{"norm_eps": 1e-05, "attn_scale": 0.193, "tie_embeddings": false, "init_std_o": 0.0226}
Each number is 128 + 32 x the weight over its row's rms, rounded and kept within 0 to 255. Layers, rows and columns count from 0. Numbers have three digits each. The size before them is the row's rms in percent of the matrix's.

# up: layer 4 MLP up, 576x192, rms 0.116, rows 565-575, columns 96-191
# down: layer 4 MLP down (transposed), 576x192, rms 0.117, rows 565-575, columns 96-191
up565 099:149138153193151127138101137102128118125133183124083067100155062088137117164113073140126121076092089112136129169155087044165107149115089113117163083211139113152166171110131107170199121120160122112184118105113152151145164112125142105187094132101136164166184068128129100126137156153129091113
down565 095:087103108121132120151129111187115146176132110095162129134144106129163084149130126170125118131098135093149111115126219105145116108148110120151105065115184063101132115121120076084178170047188102101212178186152118121129112147107139186124132140079070137167126112111096129096090087108092144130
up566 102:100130161154148103141068133099174114108116130073080114168104132068163171196123101137095100141134069173216143113133110135116106183107107200075108147164155145125122141151151178077093151128145127145120152121198109147157068112139113133153139081115178112139108071152201087127123123113104133121
down566 098:103134140124154154134119134106157116095118107121117146129111143111151124193181147163137073094116050138154209091116160126165147155107130176070179164144141137148118137116170136126055084113153075156139121159131052092124084095105066126118144105212155132127101116139103095101140140106094138134
up567 099:146186098212103103166090159144163110099118184161092140005138090171166135118155124156111130138054143184044086141115112129071124120129125080103115095143197160115132170132131148143134138107189094124115099154139146122162121131158127108123158116180147155074129138138171090119072116115093132144
down567 106:104122094096120137105138121126117134135165144101109170044100111118093159131149179068076139070089189139139118036139104174137085119138148141116149155138150124084154178135144085083128116134151149109090230095103126085196102138166138093080156130151183123099129107111154083075100096108122133160
up568 095:150128096144108140149112139110120087179132140091093124068160102124169151111181055091114124160080181121106128117112089122133123157135178142167117133189112128191147114102201155116159121172157083151129164109113100122100075144159124146093135127106068184121136128088103126169122131118130046090
down568 086:149129202121128144106150096134112086132157084183141165125134139091139096138139096114125162093098143140188163078080125139128095154110155182132163024156141157119097150143091154203100156142178125114151110136121161098118163165161178144148138107171125152157148112140097162133159148130110086132
up569 094:095119075140126189216119152123129106125149093092116119088130153051109113110142139169099112146086076098160170113134165148123101156142151187121113103131090104154188112085092164121128128166150124138125159130158144156082125141107124126117164162055131177111160099059117144103121136092093087097
down569 099:192203147186122136134159138075118138167097152100083115109104130139128115143086141103081122123137132135114119096138136176106086082176107121138131130089125066144132106159118142110088118090067102081091115110167130126165110150080155104143169113140151083163044113104150142168110133178121154184
up570 099:108197151136100124179132142143137149091156093114134126140101177134073103109116169126162117126100100097095106178088107090139098101087140205139113145173158094066158156116153138155120121112146102124079123059142168122110123122124080068100119108122152180133161147114162109150138114047102102169
down570 100:139134158174073102141090156149149063123145129134124099151147124128154174127103178129171114121094132101147111157149149118164071129089142138174162150127118136116136132131190148131116124118115145086065096093117176226124110130105096171116102119127151160150147077129160142146133117115126166130
up571 101:144139132172164123115101195080111123135080182154103129164138084134120116104115105163065126146117117159169103075112135113067124139140096101104094113128121153107150157142154144088183118096132135097136149101085179176141159168080060100107086111141150164147121109128123137085075150074181160154
down571 094:109126139096200167065150123061156073133156093077084171129162144136116155109126139127149144134131182117074121122140095087166132145095135169199147142120087114079166172111107156120118135122141149133139109149106139134137080120073095185111127131173177141132151141101105067135136135154100109098
up572 106:133130055182197071143126159095141175124073090105158177072082129147105116158163089150088101147129124132128111177172132102192132112110071118106097057163136151107108150138126140096111126153159129125122109113099130138083126116102112104103166147128112092121097132156185150063107124107072160096
down572 121:150111112154135154169151137128167147150133149136168098140118122132081136125101070078081113092079173147125137128136092097111075124078094150134122133133144153159137136117151182098098118101168130111161161116135161142129122091067109099133130122115156140119173071121146090141102125061077145120
up573 102:122121122187092108158091160086149148130078175136093141182104122103113185165112141145149164166119087208096107197171142135124134170096075121142078088112178060138118145108169121114113115115134106102112180140116158094139090142113137163072157108092089110142123125070096143125115102128083129136
down573 101:114162099121100124103085159173102126170107115136097074175100133098109108127155119145111143159137084135154107145143132095154167120115183099162121135211096134157128108085157116156136148109152079166140133107091081143102166099105177144154167124137115118130138173115141146148066117130112122125
up574 103:141133091144156132173127168135161154136165086064137139099113106098106129042139102161134169108094155117105127149169135121162093154084186158110152176180196113139162162123137123127134105147157133130135131161122149084109097079050076131152103155158103171137178170082141153142114113131140086158
down574 099:093138155142140121129127118012114152097143107144115163139167104153093121114154150171112141063137132132086149111140159160129082116114085109121130116120162189158118127134151062069064148161154108102084194135174121124118125128136141133203160111093175072101070103173135141139100136118090169116
up575 102:149125151159110104177132130080157095119169201142119125156050122074139111088104122066084085095093176163138137083149162184115123146008108154081156089167161121159127124165119157158157115176167125159122089138140143118124120134150097135136201118146107133085118152141161150114106168114156097128
down575 088:096096185137148100129120160100148141102180165191181119114093118098137142142105116055118108104125119160109160104169154149112093124069114157136126153096116118109142108177076126088148189137152118086118094129131141113138109167108193139227164153143164077082065128167072118145123085118097184126